Part of a small language model's weights: untied embeddings, normalized queries and keys.
Each number is 500 + 40 x the weight over its row's rms, rounded and kept within 0 to 999. Layers, rows and columns count from 0. Numbers have three digits each. The size before them is the row's rms in percent of the matrix's.

# layer 2 MLP up, 768x768, rms 0.108, rows 371-419, columns 192-287
095:516476498466499506421537536496546513533456525563511488377635463462506531502581470544476507509458580460525479439501541511466520511503412528520507520470573558548439496482549447546467453559488428510471511468506538530487499472450472510487551526509490554471493456500463508501535532572548454508
097:506503538481514473489482543446487518529450496473519513524536563510526508541524460488469606518468496503479501522487511434523540503462471468526453558491438410525535461493479564541508399519535528569466522404454535452592558474471530569532394456562435511485482501454481505533475474530487516566
107:538480557570509524531448507442444512514418543519461488437543519473482432489464513517468466483517429481469513458501468463489551425429533474512460505537502511559465501517455513451423495527477441499549489491528545571476498464482433466537473471483485388479537486475583534491496514503470511593
098:486576471445470501542449480527572547513426510473412510480549488476402511460550499493498460508442528558531534537454484509499516506467541559501531490484460520460400511472487492400495525565571493544524447495513489542539509514564412475462510537463517481520490495453486486522548472499524479457
100:526462564525538473477493472466506456508537517538464505512471543483488483483461465507520456534470545537488479471500530426513487525504575436521459547533547451499448490453486507553512509518427498545516499525488406544536467522461555483523488536490566505550484523548534503415436523503562522533
099:520514492511433511485485472525518444486533452464535460503554452451487459426464552505494406566463554414534463502459512562507524542472475427521415530443437526489548441482523560475463495533571466477544451545510466557597557492529478480516467457487456487467491490495479535472536506521535510452
094:565546488508534517444461474477532480526526537561417465443482433483530458434569509465452484522551548564505526519500481514517517513456486559459503505445530520556493454449485554513516533555431450477522498481500478493509522469508443441527540528505480499469531450512515518521462493481575436462
093:545443511514533557555500507541479495427536491539470517426503510442502500535488462478482400633496450569521473500479502475571478504464478484413491489453478488521530520470520441444503488452487463472540574506554532470496455485563532437535449499487537515437482493524475428500417502563561538501
095:429472514459515494475512522551536589455521493480487557508565448560512505486471413528540582497486459549551515476560520472570520524518452504459518457499476552429473469506524477534538543478545496587450541540528515506492475479514503395447531533445443478450414559450487475554551468465464509514
093:368486474459437469579524503438432507572484502532476459509501510506452452443514504468523500474507468538543484512511547458536467517473488526523469507494480532520519518427470484542565456441518533531576525433437522475465483513518520525512534515538515478529485486510500518467516470456588497472
101:514555487558461494559528562497533519568463478501553464511496610503528469539487463450473490525481494536463419461451530520501498511456455518478514542441452467541487518458476511518469535528471453481513585512465476512535491481514468467502509516508485463480498588477472534540511522488510492587
102:576517573489472529584457453528538425537526464455497463507486415392522500547582517533574520475503549444487476519472465517536556528550493475515490588532496519509471549486507471514479499439549498484530528450503433481593489543590482477463492450530507481528500482453478420479502478484479509477
099:484418483527481555465420469496526531521538477514498490561495498500409437560508475502558549583552527469458515493554477524546522490387512460486487580498483559497493462483454581545530548552535458482514456570512457484483444524501453504498546438460568484521429533483567611469525483513463527482
098:507427550526477562521515522387500543454503525494563454486548456462469423571491528503599469492505531488477519502470583499472519476529580510496455445474455521479564505480451469516530524462518503453531534495473524548473473533568501449447508498467535456513539483506386534561402554483520408442
104:532480548511532562479499497541516454592481517499486512555515528484456479505482505555487549535467519514456563490536522510430432497525492485362566542479520532536572518496465533474481500508477446488570490519488475494491517518462568478493486514458439439482490533502478546528532478521429566523
092:421506448529463466467489499529497446567433502462505506528504501529517537518564465464548535545486519451534568497520492485514524480532448542462524536567550530419496503464573530474411522433474576510543503494524480430480587519455536504508381512556559481482501561473551505518504554537462497561
107:520484534509489494482502533497487499553491486546433522507550504444580485584510532491480483530454555528535488508612504516539560535501482517543494523494553516470535490458540547460445426583509398437514500484436393451519513487502530470538494567487510494500519447462422581517477510492570620470
106:451469488552473590493432500493438572524482513410497512579506587451448571469486518449553474508533560468414463463528485499475481520524491556542474495484573494501484500478502538399438460520579453504524468492436454444490478515533503470499511466561471507521481521567527518531527485461558550533
099:416493510490478448475512498483542464521427439495542422428593484558466540474579534439540533477443542418528527555485502526462513505486572525543496460532511491549466479510537533526494502530458497473527483487492511371461552469497566464532568458487521495530546510523437459496524530438545488437
098:505545523490495506460416498510516496503508535518485527493504436458453550511492547500478502483517506453485476427437488508509578514478502564504529529551504561523460532465499479504530434456416532451526577393516470529569534456507495489557427506418508523468468488435476436552542527478521439405
103:429570532552444494472497577439472483518477503462483535459466426475513441483510540481525463491449496501504512539615488491455496499518516484557422463501531489477527567531484533501410470468537570489470565478562542501516482465488499556534447542601536554512488481584503547445533468485468488549
100:472462446513583448506470447529485469520552544498504481427475474527455526480490477521486476497557430507583511528477526533482506504407478542543527492472479502474535502488444466478526511534543456464514543480518486522497430436547500498500453528518451441458446491521457443495606503489530437495
094:478480534496555437464506611493548487443518485548484459516480477541482501509489549559575519539401469525439516513433481480467481495541495383522433548501453447530408478463512473461513499520475552520482482487434503547487475446515484484507515557568592522520484502477490432538492568482485493511
100:538439457514556536456468475552488555510497515577457456447489500469528541427561526457407497487490447498522459507461496511525513488455559488520541465525501447506541472536430493532498507545519524468510467487487463501500454488488491514545570510503536505482471468561438525463543527449551519569
099:478540468548498508516545511554478513527554507555483431468503500528505501514518541481547524501498507537421529481543546564471526571464500507472482484505546526443567480505493456518472556574478556569458447483467517513473567427514497456495494559517543460550562469444405461501524491518518534562
098:531510529528443503430535542511508429517484509453492562513518449510501573447468449498519544514422541557506552511471490425506430556398462533546540485455391540537531521430498472524467485482492426493555476541484444479502448557465507572478532510489543573486415441392523531428484483546501470527
095:511484565496479509503455581507471499559511470503460518503483568527564507472458474474502533483497524507456526525455494451534539462484525439493512528478437485536495448545509507453498481474522562503466424533540429467452444469541506495567436570517435556455542532576539529470503488499486497545
089:561485489497458535579499508473532467521471580505455500602471426482490511454544454511552516542519583461518484511563486429512504481475492467529484471504559463519497505427580491523446506459473493460500518467522529454492478562492547509458509519463506561499503559507486438474501449483516487502
097:483447478487489542544524497497542468523564491503430536576433519535444495475555510501498564440499500576468441469426415534478525529557446450413506536512478521486581513469431505479461493512518513495484490586500498429613515482520560490465491473453531486549519440567503522525483559495426527455
097:457523518490474583448483481506538504543460531449437480489525503538546402455538519549554444590495500506485437454514526440487484490530485477488390551448478492502407491519458487506507529526440535541551559470510531505540445421487478516529519551540507431526547419500415541509508517475497533504
095:449409479498582514516488503609477514497537483548491559472483525485575518536395522396509514548628462486571565513437466491551496502538516477547504457511458496546452513448519482478449386551473455537513568441503518554528417491446504558421469462490488536431460443503500483460518481426551473516
102:447558474556567544519534502542529526483534492528462507440568456493536483548503474559449484519471445506550551497520474586450448461443506525424462439473457478545489483560492498550493452503496469464502514486498477480492502525562477463475414473606563494493571466524510497513492495549414523530
109:470517491545492454519511548474512525460414472551489519464517578507543536577515493470437495484493503523465466532470505502499526474430486521454477507506493579507554495536543552520442519568494475518529550396475488542501499520517536448508503523541469461434503447438561493512460464478510484605
110:529517438556525553518496474507470541478497499534455546495512480375556484464500465496525491453508455502431530520507500500553529461535473517487582509506469471509504490461559562551506480444397522492485570523414534491398495524449474483403535572549491506448463494541482506452456466490493551448
106:541535485471484527485482520504495547532481534463516529437572502447504541524447494575496537565463552515564448521484526497547539505558554503600511486495490475539491478479466493428465495452572434457465483542488420433481512432414477535464554451459527537514432479506557477488515504484561465481
109:476529437460478469490527538517524575467520458553456492502488453482561518444524555433515501500545483541488436478520487471536443405500529491483511507474519519470477520487543555495516533498483570510468552476470523452595439510504503506543422407481540397522505526473463432509481503504513537471
099:474508481433476463438514469587496522412555460473546368521542512522515538574463538459473452484477487567489459518531560465485518440490503457516473506453482555469515457526516514544453514533452498507497575462565472572501378496490577519460486555468445472403486452511458522511511513540515531437
091:483568513481437444615466612501473525461528528470445451466449542474527516485462530500523531556416475490405511473481475543508521468456528557554569434486524541520539508515524536479485446504472523514437449420422461507517494528505474487485508536551513485490522495419445483501538525535474479579
097:489438487495534503525501510583497435528483470470420429581492476555497537476468499487515535457446500491381527485542490513453470558545541499539446516467506523450449561488526523526472556490525528516485458420548555498466519476472550583506499588501484518556549499473490543470532488492472559489
086:464510522462514533503450504498579511500516471534519467547494528431454556493505443536457576469512522538549538539521473504563467591534485519489505517541495567538477497542531546485544542440487495465534534484484526543517541518472458476565486461503461453470476490468482512496597391517460444482
104:542424487493471499493605494510438505513486497501409594497486490534480444525550540563509451544489498487550515530543447498505471505504538489530507411541560482502537520533570492500504500505443479538522504519496571550499449517543548523528576451475530507486571477516513458566407525426462431532
090:482454433504485539478480462553458530518451453506520536532486534424480496519500529461461546494431474550482458437477497420539550566513516455423476511537444427552473509528487444588553456487440502505458463503553494475497525505504459508509474509511493519487452517470493440486486467430446546495
100:509466524514546518418474436527548479469394474490525499524553485424509461538428482554533565414558444456542507491446535569480550440574463438484528496466522572559490488496496586505485561516498520469499485511484504494506505454562532528573515492481426481476513521459494523557500486555505531451
094:498484436591485476472492485574530532540458459503429537415488497546480426528429466467541437478471464532494412512477490575539427509467598539512451560606527574466478475439589467505440492500479479510476482526526503495531589466495469497481555472540502518440496583561489470457514515527403539460
094:445587525464434487497491532484627505455546452580455518554464505533521530504605478473493458442531425453470561447517511464565444497492444537469575547462474537477490495543448592482514478466533505515555498521464513521494554492516517541533505446479502480464545460419533536569436509458478463489
096:501491459517473435483529449502504417474550491482530469491495474469516557491473485508491494495517541591582534491437437499581493473475522486490463544519539538547574477518523389537542512557541585565565466510600511556465530458450512520542528479509482436506530460474458465465519546488488542532
088:515510551487452508526518536503523471496497518479448553499509517471415474599474522503441437517516504462484473466554513480447548456420519580497443479539490523498457522496549590480515522475480456465597439507520524582486540516490471462505489520433550520530497489520434486536581516491462545473
096:548542469450483534507541510380375414562442464492566508491482516518431541551510485551468505454484570496517431496491469503461569379493502463483485498463491491527453479445541478515495405470413419490541523562530479545571525464582505501457525413490472504559490511473498560439550511526465529523
092:534470467507544487457511506537464451524486530528513471508533531513494493613476547444474512521517577561512494517496518462507514492458485479544546520544519437522592543469486489483487536457504498493529530450484562530456470587594497577491563536484499604519559580444486492584536464484497446489
# layer 2 MLP down (transposed), 768x768, rms 0.101, rows 371-418, columns 192-287
102:614510453482437501422465575456503531489461468513536560447478411392495492461508430513502519492568508508571439495481471501490501529511476527449448576551508508489457470491541482503511489471513442513514496467442483520510516471461450450502568518533519495449454482487453455526535571551509508449
098:508458521524487481525523462523481502453528546483526495539542598481550440592533465458458554529428493498464507513541460475519560497502499461514497591541439494452519473506549508553518460477495582526479566559503395544511484481508527549473421501498497550521479478535499480503431484501500459527
101:491443517630509468524500489511557480515528509504385499560486527424524498468409525512528487523457491387458501524495466531498509458495526537566473538435482433529543472528538517453543558468481476488455490498518533489450492565538496485535568458507503531557521566518509526513511570507501489475
103:510575486600409503468522498484502572532439534511430525467504464560505525413506455562481450495485493489540544440436503505579576465486560542535503516512461486496382502477541548421547518550516548508446431497564487528554492444488508447557492584496469521479547490484496466403536479500502445525
107:533400522429512457462475484556457513530527502506496446504423547448524467456514511509487441513525585513553521509469495570515466557444513507474453473433495459468436509532558509495501487509496519476517557533472448521493503582452528454543580559430558517539528559588480490469487528486588513484
101:503476454566417539489448481491509493516554477460603467485521471494483576456486514505459454493440580499560510482455544527552563474476457517478459498416481501528489522538461519490467471520519501477559464570492410483490470488550479513455493550485473549541492455448511481542558519540469493486
095:486459487476507529476473506520485421547567519437502502486471556443494503498508514492573442555526554487549532522561501524437476441484517561494527512513508490519476477525506551513535524520391469481424559515467543464524445480415491481543453610491473517541491461437459469461469474516509413485
095:502451446574585558478532430526491510424450530506503516446450467445461484467495412447465508570524500508482431442529540500552512436519534546504439452545489516534482488556556489469442475516538496479514587467475519484514509470510520423454484538495522492483426531461490441481515546495546469470
097:483440512539515555483579485573442505473441476579535534503535535491501532505446464556504488519488492498526577513572452474546502526464471472534466472459458514507505460466491464462526519462544454491454524441502434440499524467528509486488469528437547498475445514467452506521478554571437554482
088:456536519492465512455463532508456519508490447464533458511511470461467488488457582489458461436462518502507480581444537445513479494524441499483477455523484507557468596519498527510545512483486477544527512481446490470485515538562475519460538540526595542559497490519395596485476451474530468469
108:497448504525478522488541518453543480541461526497615445484460570478525566521475446437454476540473505498482523528372551540518475447480503522470479504479455469555507529528510501531488479542529480478540482464475508478565539497469418472491525553508534469484594611520525530523472505481509514537
103:516534438476518409528491552507578536565556453491518440553433565455513499562533467484522513430442524533515436555431451530520505539521552509467484584461526487542538469523521484460513523483548476413551495490445480518437490549472488498422465455498485426525486450410476492551581555496446422555
103:441503488517507578491456473521457476477587514485511474556491506523419441496531462546563544527537588448515499512526517546501521449455563457456413541505524502474471483483507500487601520529547502440526504527462457514509428481496581522503522481451554512504448534464551570496545454543527512527
095:474513568470563461488552487386523526530518436439492507442468538498479510573491497515559496500459511502519487504494570479485553504543531547524488502485470481510541529382485489491475527499516489576404497475438479440443551530509469509482462449528521540448420505539523450456469503512525446469
101:486446485555518493507517480552511521519494438453463435480492512499493483506547521513555493468513506510457548488504514566503452494476420495483474459446482576574541505427491515469488483535530460541532488487492527482544594559511527493491511434487465514513459594479516510508448539409529450539
093:492592457483495469460465501502525485579486494501504513499518507528516442521511472549538516547476527517535512493488515556517569544459518545448477486552515517446399494516475497462491534471480614475418523479583489527480573448484526560515496459428491528522534513531581538419510524489524495521
105:485493462529476477534468502493503567570456504447471483446521513588535581528512500440475513486499461543559488445544504496451534515482528576558487482459543489558564571474473636446501430528456502520544506514477451513496507488521457508562460557456644450478477496485524482532483515394466481496
108:479507481455494548529466530493489516476483549452485449436472534440449514452477445492469522532551530487472487450511494583524468450489522542499457533513606512484502525521513525448468533459506548448518475439489551421501463489531497479483525532590525517445483502474545513559499527491462506539
105:460489533470532497438565375514545466492471402519489526484536502464475544490497427498527494527455518493593563518482568522511503507495543559549530448506544521484517505548546533584446502495472530480512459468555532528432498508510596508495596505494468523524507483472505506523504548415498444461
099:553525508463440468475456512506543544516549499572482566514492488527423506547453524536553529482577532514485484512485513457518505516493430559546547579497506507492542483496502537499488479499496489478465500471483555395431484426483453475558468449437443494527487534493462491480485578526488531466
101:486502565492460487543526551515460499501499534557512497499464414501539464458481548522546504553442463499485547554479483465488522505487473505557484500504531517514503531516482567497499412470580529494535473535496553543525530480493482517514487477552523537468551531523510482478519440520450485474
101:498450537458528531433493416509522515487536530534449549488463483466551469535558466527493512533537498457581441528453537542481524521459552485518554473510475537513491495516542502506506470467488486449543527472567537444488476564591491510426494544534444467436470579519462542419616452470527485442
099:531455408526494481457505517484505489472444459497484542487496510560463470530499477498496593433399520530421554581448508467493473487489469504555465609516548420541470439489486435499526471544449500444480512495456469533521476467494513472513546443565442563514504557523548486483492566544481497565
103:522420508529489519487515532559500431554528556525536471491474534480443507573430506530500446492505478459481462523444515464457546485472482474493503511555462488529472493554483472575527489493528444504426487475485473523499474559532516521431404456529556515532537399460445474430465494490536503532
095:479516527552591451516488442492469471471506461587426540484492511576521433553505546411537518510482474561427519404519480497427530484494516492470481578461585522413552457528537490490502481502576525533515444502518478560548507468528518471476564584517490495516465528522483485525563529547487478481
100:516430458527474431523534578553539475521464497384472487471530490547471545485445530525523536506465501561517582547538475505524458553476518538507491486495441548538530549500526490473457576475506435476516549524470523460522551510484535560470477532430578493421484476488480574515455533473508435511
097:484423542501520530557498555470526557552568469524410476495455542495520432449486423471459489458548523519409488437475436447432478457535557443526525470424444524540467464501481549462480446528499527530467479520455538493474501514501497456473519562555540494459560500525562556516513510502538508485
096:523479494450520471528488468432538461478437488446507498528427476483513482484489519517490509554540487505522473492496566543510506486468380399475464448546545404496485494530451506474378425479441473442440530474483508520519428449511525524522489417520509457535572588440492508543488462628474499530
099:532467511446500554479513504462541499532459530445499516491407531484560558521496552456486540520464519591507429543547490515486426460499498470465494454499498493466549507575439532471482465499549482506560505547546509470565523501511485463459447455542553514492463447513493526585540521528548485424
100:550475512456462506494498448479512544526454496501439536461518507497552516485494606522532429531456449491484432412518504457469519438496444427603546484477533483460463539441497474478523550490446500533529546553534463540540506444481475524419600558522458456485505383518502528508500600571491515478
094:420459467542502469426490481579497532464486452454476493479440453426465456517496560537474529568501529436555480514470511433508463506558573491505445485506462486533434443505455586512461456552482502508538516404423613634478442498463497542518571529533537471502490453459382494476498458485500527511
100:472551434513481483486495546484500512502491519491398542550482492458520507502537467546510469568521484489438477503500495532438556480431568479552496442492486502403523533573528455463565511513490435461567530490484472501475503474569489493553443480517505534542466506450511482459547477492437452554
110:479546431452432505449494533482480467415452401506472369460517515534500535459506477475526501457508495457479495589461492443489447544423468496513479500563486479499501492551511466531501519534491431505499560441482521514546578551472511476476501471580496471499452495425516433540503563507531467541
111:573554560547459547511538521562461497482490573525464504498495509447477441345487462529493469453467530485539535501503503460532445469443479483491552510480485463452542472488478504528544464465496472455470495502503548481460465564512470444410530517532474495452440460539533456484508518511515528431
105:530462500437553515439493487585480483550475534471473565490475483431527533500406548510478518456441532476447437488439490505513553529558546487561529467450510528466505518475488560493464498468549434457502538479509466465501535457451522492489546460435476501512468524439531490480441536507579532500
105:557548434555421515489528532432439490460514526536513498411468473480537503514539530471507421496541497524372423519541483468552481408496498493484480549563535496518493487489505536517506487576468533544503490488474563499575473462557483463468492456526565439531464532447490469454485474456506520525
093:512505523484509548559521480445504488521560520480483466570475529471487508527468545455505427469592508504488457471526500405593513469555466480528487520501491473505594495453480555589495521484491412547500552512524490488555463539454568525458473513511565485491455458524473522495468555537550501386
102:474500518466486543513527570472490523499533534470462450529447488455499548425471551450486489529504432500449494493485486499459502520472529546563598464505534529554540552539546515531542475461490523495508499497477368441554545521503452489455573461502458482514519489426503504471470420559496489546
093:486569499533539458528583540533526487546556522503511546446564596520536514537539522464499447484519513499520572574473511538545423460495496476602490501503434503489444528495466527511505482501509453506478484423539512458475613490495477538503477495542511459449529567467482523505582537548397563533
083:488439473449500504530494509476514550451549400480498510531559516442533577530508495456505514506494474532484442565536493500522503496516578536470358519490494511540401483477490462471555631473547494545543467480502514474537476472389514446482445473530434465536493493523506454516540521511490510467
103:415476564496468439415546497446488472479517494551499557460477511462536418455519513508515439554523505455521553465521484509471525488467511583527408421529538510547515535475483536487471464456465453550449464495486548490503521557531491560530496456487471426583566471501460488540415492520446487527
095:450497474476423575501521495509513521509508495529582471478549440519444463531499551496480533534527520530522504420505562445481545517496472516507438467492562508502488539532456496498512454555534508567425510471595542449509460493561484506510446440451467502510469452494548432507467386500509501500
094:502514535484508540477531534508456472493412482505556453514501483464468468570495504532485534438514473552545449493551513544561444511547437532470609491576537459546525556529432501483449484484496537490467496549507548507522476491489442500510451497522446572548543502490589505446533442466472483509
093:537478495539551539529510444499499498494448502414452496465440497440455511569497481455494533446494515541517377499555493519471458501477499524470478499459515457477446423462520464439465476523504449475494511493499542442495513496541563538494508483482523510476482546552510496519453555449558466417
096:519518549485496512541445506476609465435443520559501522460542514507461452514543509508497502446481575513402536483548542494522508449516490572542528494400538530411494481482470606515481585472575458447546523544424548496497529554484465524539469522528582568545487444484499540544441504456524548506
097:544483579458505495436543506469508477501505523507534504511529508537498513533464567543479537382536535517534417602555418450517516528474498603497564525530495502523483515517451436529465520488514551452489482517491500546468511541485524486511515490490489497559513511515464501448551562467476459477
090:477503595477459532468510485475566463513445529559479512475575478502477522589491522444453486453530488469477545516578492467516587499441511572470469432552557528492465550453585470512471493451438477481530490459504488510464524463554506469515512466454427544507605532471486524563589442547497531540
100:463563498485487526590524538384499500531412496544515464510461498486531486508497444545494539449510487465530463543474535485477491442474481487554514501483517524493541479390551539506473434416496516482532540552559472505532471497572501486432497508501429467501488511539461545466579545472494464467
# layer 2 MLP gate, 768x768, rms 0.107, rows 372-419, columns 192-287
098:460550446547409492523523493550529506492502480438499430498454430486481427422526543501555370456492481485509508481485588523449485498497546571506494433475519458438450547527557404483514567481500539511488446511476522522488460546518560435518614539495622470491493532526572478464570465516520474484
104:475483551547546495505461430522495486529518538452514454415481604441537475472561461525384462546481436500600462446460476516509514474508516484493564512473506534507468503457525493440461492472468410470522431459516468473479525500469463531516455486523476368498463429433571546473541469497469555481
098:475556435479394535447481470466493499587480547556434519493557491492557497469477506562465504515451443488468548448419516513539520560480492542492528491489458495470374436489493522453508440552532436548465481540595504540513526462536528401563450551558476501487465430520481500500513504483441481499
095:498512448502453505512492511457478503525439475514465501496531494550504524524484429459533494524526435478415488492518484435534531427516517527511556496517431549475444574421470483481417539443569516431442413498485568506449598495568446517484482443550501503433520429462494494542459455533456570434
099:465507516568503450501524524425507524436475529442481558528467547447446436520557470561509443572512466446515429512489531550552451622481531461509541485521523547486493537508482471466498500485510513505468506505501512480453486447511476534505526442502495550558605508533515400505455422494533459547
096:499515530429486587463463495460523526567487481471459468518542451470512469557500504437498430544484537530502487527517473494509481445488513507422540512543516489511463495490489495564422550501535530534510531502425564547524458488484504463491442514511461531515506483411519479509475480508521446436
096:535576502516504490449520443515514513487443481540492498459464526519458505531547493502466420555465505539432431432505542506523477542450507534541526416492438436506543484549504445522446479510492547516576509488524563561472500497468464426494477566494481483472491512499464549529456498492509385495
097:502458534538510541544516462522495603516534506481445507483514423536464463464509465533463561475547468542521498465530526507529530544514546491508494468494523509417494516470534416403592511438572542532461504476584507499499518473576497488461534473415509444451440569480443500467519468445523526533
093:554488440479506478501522465552588486410482507514459555503546506542542495576505515552521521508499533448464506539557548534435529484530532550489474499514515500550458492496459402498473488464505517520444519543521468479453469487470442515425480424472457539489467558495516487547440555515489527497
101:546464470422557515483504535554525464427555570496468500476542448492473479476468480530493510495485439479533541498508488538499558514497542501514518478560517547467476445527479543504531449470497557552486443514550519553530564507474569480499453510535485466495473462545540485463506441538581514429
106:601537552527462599467567443478614487514482429539468514509494443535466466585504367541483458437498565537553403484439476526505492558448495521495494596488501555499565465451442501502475521487486533527525536467476523526499526521520509477500553521522512485473524491431503449448485443526483459523
098:457447487525538558502414490451479508471568513551463469555471520475513455481557444487406498529556546457462524518554496609564538529416458481510477505419475549503473538497491502486546521563517501489563560491482463491486532498519538503504501475426592458472498456524554523449533523517527537474
092:514510473517437495427422517532517498472531553521529536550535455535496521505489501539651558506491492449475506554468460529484492483534552493526453582520471408513507514557513527494504487417450533555521560523533472496572540488506524481476520527479502493552561508521457539455502465553489497521
101:485530501506523516469472469506490506534457526609498496574494457422480425539476515527564534578504506457492519538478497487498443470530532491472514569464501505476512467465419493491520414485501444494489500484494489473501469491544413459504463378463548613520490484494473496459460467490549468428
094:513488488528556456545526506565484492404499481479492526527502480544492482483464454479479466460489461531518440530517496488509483571527514472457484545480483517499524574550440473479495497494532481499508441565470476513518439520476507502491552491437511484519495495464464529468522505422507518449
108:502524502485527473578524521498506543504545561507542504523515521471446489525496415550460505469494474533517541428472557614506460561430426508523532499477495509477457462516497490453551466545488576549469482527510480523499482501515436488512478463575419488526452493516548505542461451555508439463
110:500557513528542525533491526448478476478464531546461485562489438534486444444544446495556420531479541455505498549519461499509477562469503530488582532511422476483478549492598517575490465492511511474441459461540485548489557452473494522503500547444527488519472465505499462501472475465419503436
103:436526404516479530540539512485487487480574588471534555523450575502463448464417555536472487470513388489495445522493454522489467513454437445470470490472505453516506456459437460489537525521537436497514547490446478493462520458461417472523480481559538502570575495591493514527488472464525518498
098:556496497455495450510471455495486534571535534501509554554517532509461540534509554532478516489522442523499496455492488464497510501550445533591528521506518493442558512475500524491559507531527519427446517448513519474514481515504442492473470519423525450493548524538526553501491470558506465439
103:537551509478520509486455513455430519448443520558521476524531482536467556521583574557474538494542527534509481477458527497570476514451487553473522409509508535576490470505536433491504520537523506496607454445508490518512521463520539539439539512524503490483477509442472408524471529449550435547
100:544591467540433481468532570472521547431483412545485499563557514469486472524465542445498549457428430514487501548534449508492543449435521456478519555561487494521442554446455449538465548473502539484524466572526471488454506469455434531481482486498565469423525475430546468540472474503490496531
098:490543461448479550545488425499517557469508522510477470443510487488525582535554543500437498463572540484509455444508554448448556508479548591498536472513552539477497519496501526525494533504501488531561486515563478523481501542493477542490531529510398516486510460546507504459486434520489546452
106:455495495519478559482518501480513575548502537494454462473524471448526549402569484520456584492455468468517465463450483473520520574454523440494543450531484421490572439484525456492511444461499511464516520530469410496466501482472509552576527470523574495520523469536493550480513519474479504481
097:514521548498443546578526474463430546467579487551484514457512536457511424502564491568512537457529473616423515518494486502497578530502455494451464461500541563455491515557465537460561489468494545508473469535463503551499556483516528486478525497508505500527512536414469418490553558597541441555
098:502573542483546468450510419513540519530497558527477448531459527511488476557488464418462488541515474427465487455464574526536407443485462495460544518508521535444536450475452465486580458479490518507520488578496482517457438555530498435482481411476453504564524505541538474511574497522502475502
097:464487484483473536518544554519503490500521551497474528493561533455525460490461470458407512516525574529492515503419495426422565517519517502451480520446511490490507446586574489513440532522475517590457479593421544570444386494522510498514454514482466478495531459499518499468521475492548483541
094:573479470499437517489462594460533483512437555476438563523504555478510542526551462529513528528459588522413480475553515452570492497471532490518484495471493477544534462437491557469460491470494434505515559510486505443486509471479474526469555451498535510444528565446435481523490494531457470468
099:485500532465519446471482493527504488518470468403531502425525440470494566522486533518437482492410526522519454458467498465487518519505490532480490492554513502523618559563491512451502480541482539561482491527459554509487505471478450451467501532468465519414461493460502508522565564484513500483
094:540503513519530422585534582569507518468540482517548517555468511554451546462471457470500502467532518470570530506506538468547474505516519463458551470543539507466561524503527478459500528580484467518490461573466469518476474559528510523462512473484545561496456504535523461541574453485513515471
091:533556552477458467461522513496451459554509419524553493540613487518425539523470447532498558453477456526454483500530532536517513522496474487441483512447535549495505551423508458464480602473548487555471476560486472470573474498495556457488556529442429489485595528527590500485508535521532523505
095:549497502548409535538593479561517534495493533547416526518489482490506467495504419435536489456453477486477466500448528485476502488476478564535536522506533498483502500530527439487570551473452534448476498497478486476499472541584580484518517465402569520540514560461554500483474524448468528540
109:483514523474465585462465522531467469467495456543428406538539521543479508406472515468541475425500530479561510503457501467521516564501515478552559503499441454593518507476632447492451582471503542476476438503505512464486484535449527489468488485525425482583465516531490520509556479535500483468
110:456466464474526517429545475546600555509480476452574411495583519545501524532508500542508590582484488525564522475478525500444499510456490494459505413526520508480460459575451425424483524528557537520498436579510477471576546549570518465583499430486513502532488475524524503515599523457522428455
101:496503526480530540463508496472428446508438569500520542440491534510544498453498539510423452498497474432453449437440488552544539490499510493588433497522486455518483592498477450531555540467549535498450467504497505522581505518402515467556483445489496544512499478460474561517494468467516485499
100:468499460541453506488481479484470505464542455514520486468495490549472512557470510471484515538515429466508505502520488545411490513359429511514510494487468502504577516562480521574484462556558468474483498535522501513519400488473474526508541537425539490459551489454524476521527451490548531433
100:530488586527527511519532440492602508484437505524488507449494502422458513358586459548536523520482495455519493409483531477500452468550474443488524488508459440490494506482469494460480512540584357526494477551454490446487495479501477512482513399518564567521590472533602491462462499485477456454
094:475536538450443511568540515511512466466565548507451471574503508446464524436473581461466426546482471530427471546505500481502523472388490516548529418499562558580520564538511506481555468493553491464497582545563476506517525515504504395508522517484489447491549507499492503475499525529512446563
091:569454565557461505506522465494546522449538531557562503443448497468544469507455529506428450521506461518497468483502483504499479478515486608459466493486533446465510444505450487579574469512469484524467513537538540502530513529465541438451486552539533540427447488463528504539426553521551435461
085:540582532501494487457611528490597453471592484413506492492444483540511492604483481515509511517516513491507518473431502495482485461517573477522457477475435587581526445551547478494482559499505561593572531499530410553485541515510521511497463466468390482507527528507563477497474520550504481489
100:496488471513428506530531462506497419459500517489521535558490499467546396432534500470548390529493563522584548509511529494521553496531513569469457466475490454564542551487561496490496521496517560542459486522498542464449457467472492548520477524504525498531482473466455486506397499497465471510
092:476514506481440546498513503481465466484489509510501460531530490456470494548543527471506516511471533511507369480468505422614550557547551449474461501535476443477480489528528484550484428564498520529404453522571495458452409470473476511512504472476454535478518504489491481437463453463462464506
098:511476534539512481492481493509477457479477446517481492553531462611468545463545537512490479583518584529465518571484431555543448531449495562522495485500512465500513560452472431475492471481524449533517470501518484491471494530519515427467529536539577487564532494437482473512511516400527479481
096:488537494585478540486506479424524495530489508543461514484448511515442455507448494492487483452467431562494435551452462549531433504519489621534484557484511505504496492442516474505456450449514518573461466502513496521505485500510506464448480418517524492472559578489566488506456542474520540542
099:481593481402404522503530521439606528448520472544476551579456481479499472505541530491530528490480412430484563462443483534522574496509447576522525558453495503498548485511573523497506542480475540493541476495470507550557552511597434521568480455557576496451555424441507484554414473496472519472
098:497521518550484482496535534503571461462528425480459432488469418537521480459483543521549461406474555492573497435482524551571571458520515449521512403467521477526520497521457493404513434492549523497577522540514598426513521393508451469417506553501550477433561545534520505525500454567487505507
092:522441453451491490485455505432418499456462494536487465579482503498523494533540428528526485432459531497532530545447454501495445548574470486513477541481505470512564497512437513532497548530508517532532445481488536463487514553482503558509505522557516523491533515478518573478524467466548518452
096:474500531488574510568518589512513516417496516490486472430510478445459479432530474539470464441455510530504571464474505521519515586457478547492565527495522456435497539466516475454500501517481538490458435474511481518438439469479484514504603547492521527469509511502431447538456488466477468453
098:530509509451437547512579471541491564465503512482464493533499556484529524553465527489547493459474518492517529441503527456446490445469524460395506527461554473522526471499461577519550485390499510509469589531470490509494455554504539538531458487385496410527459455508486409475539505530509476471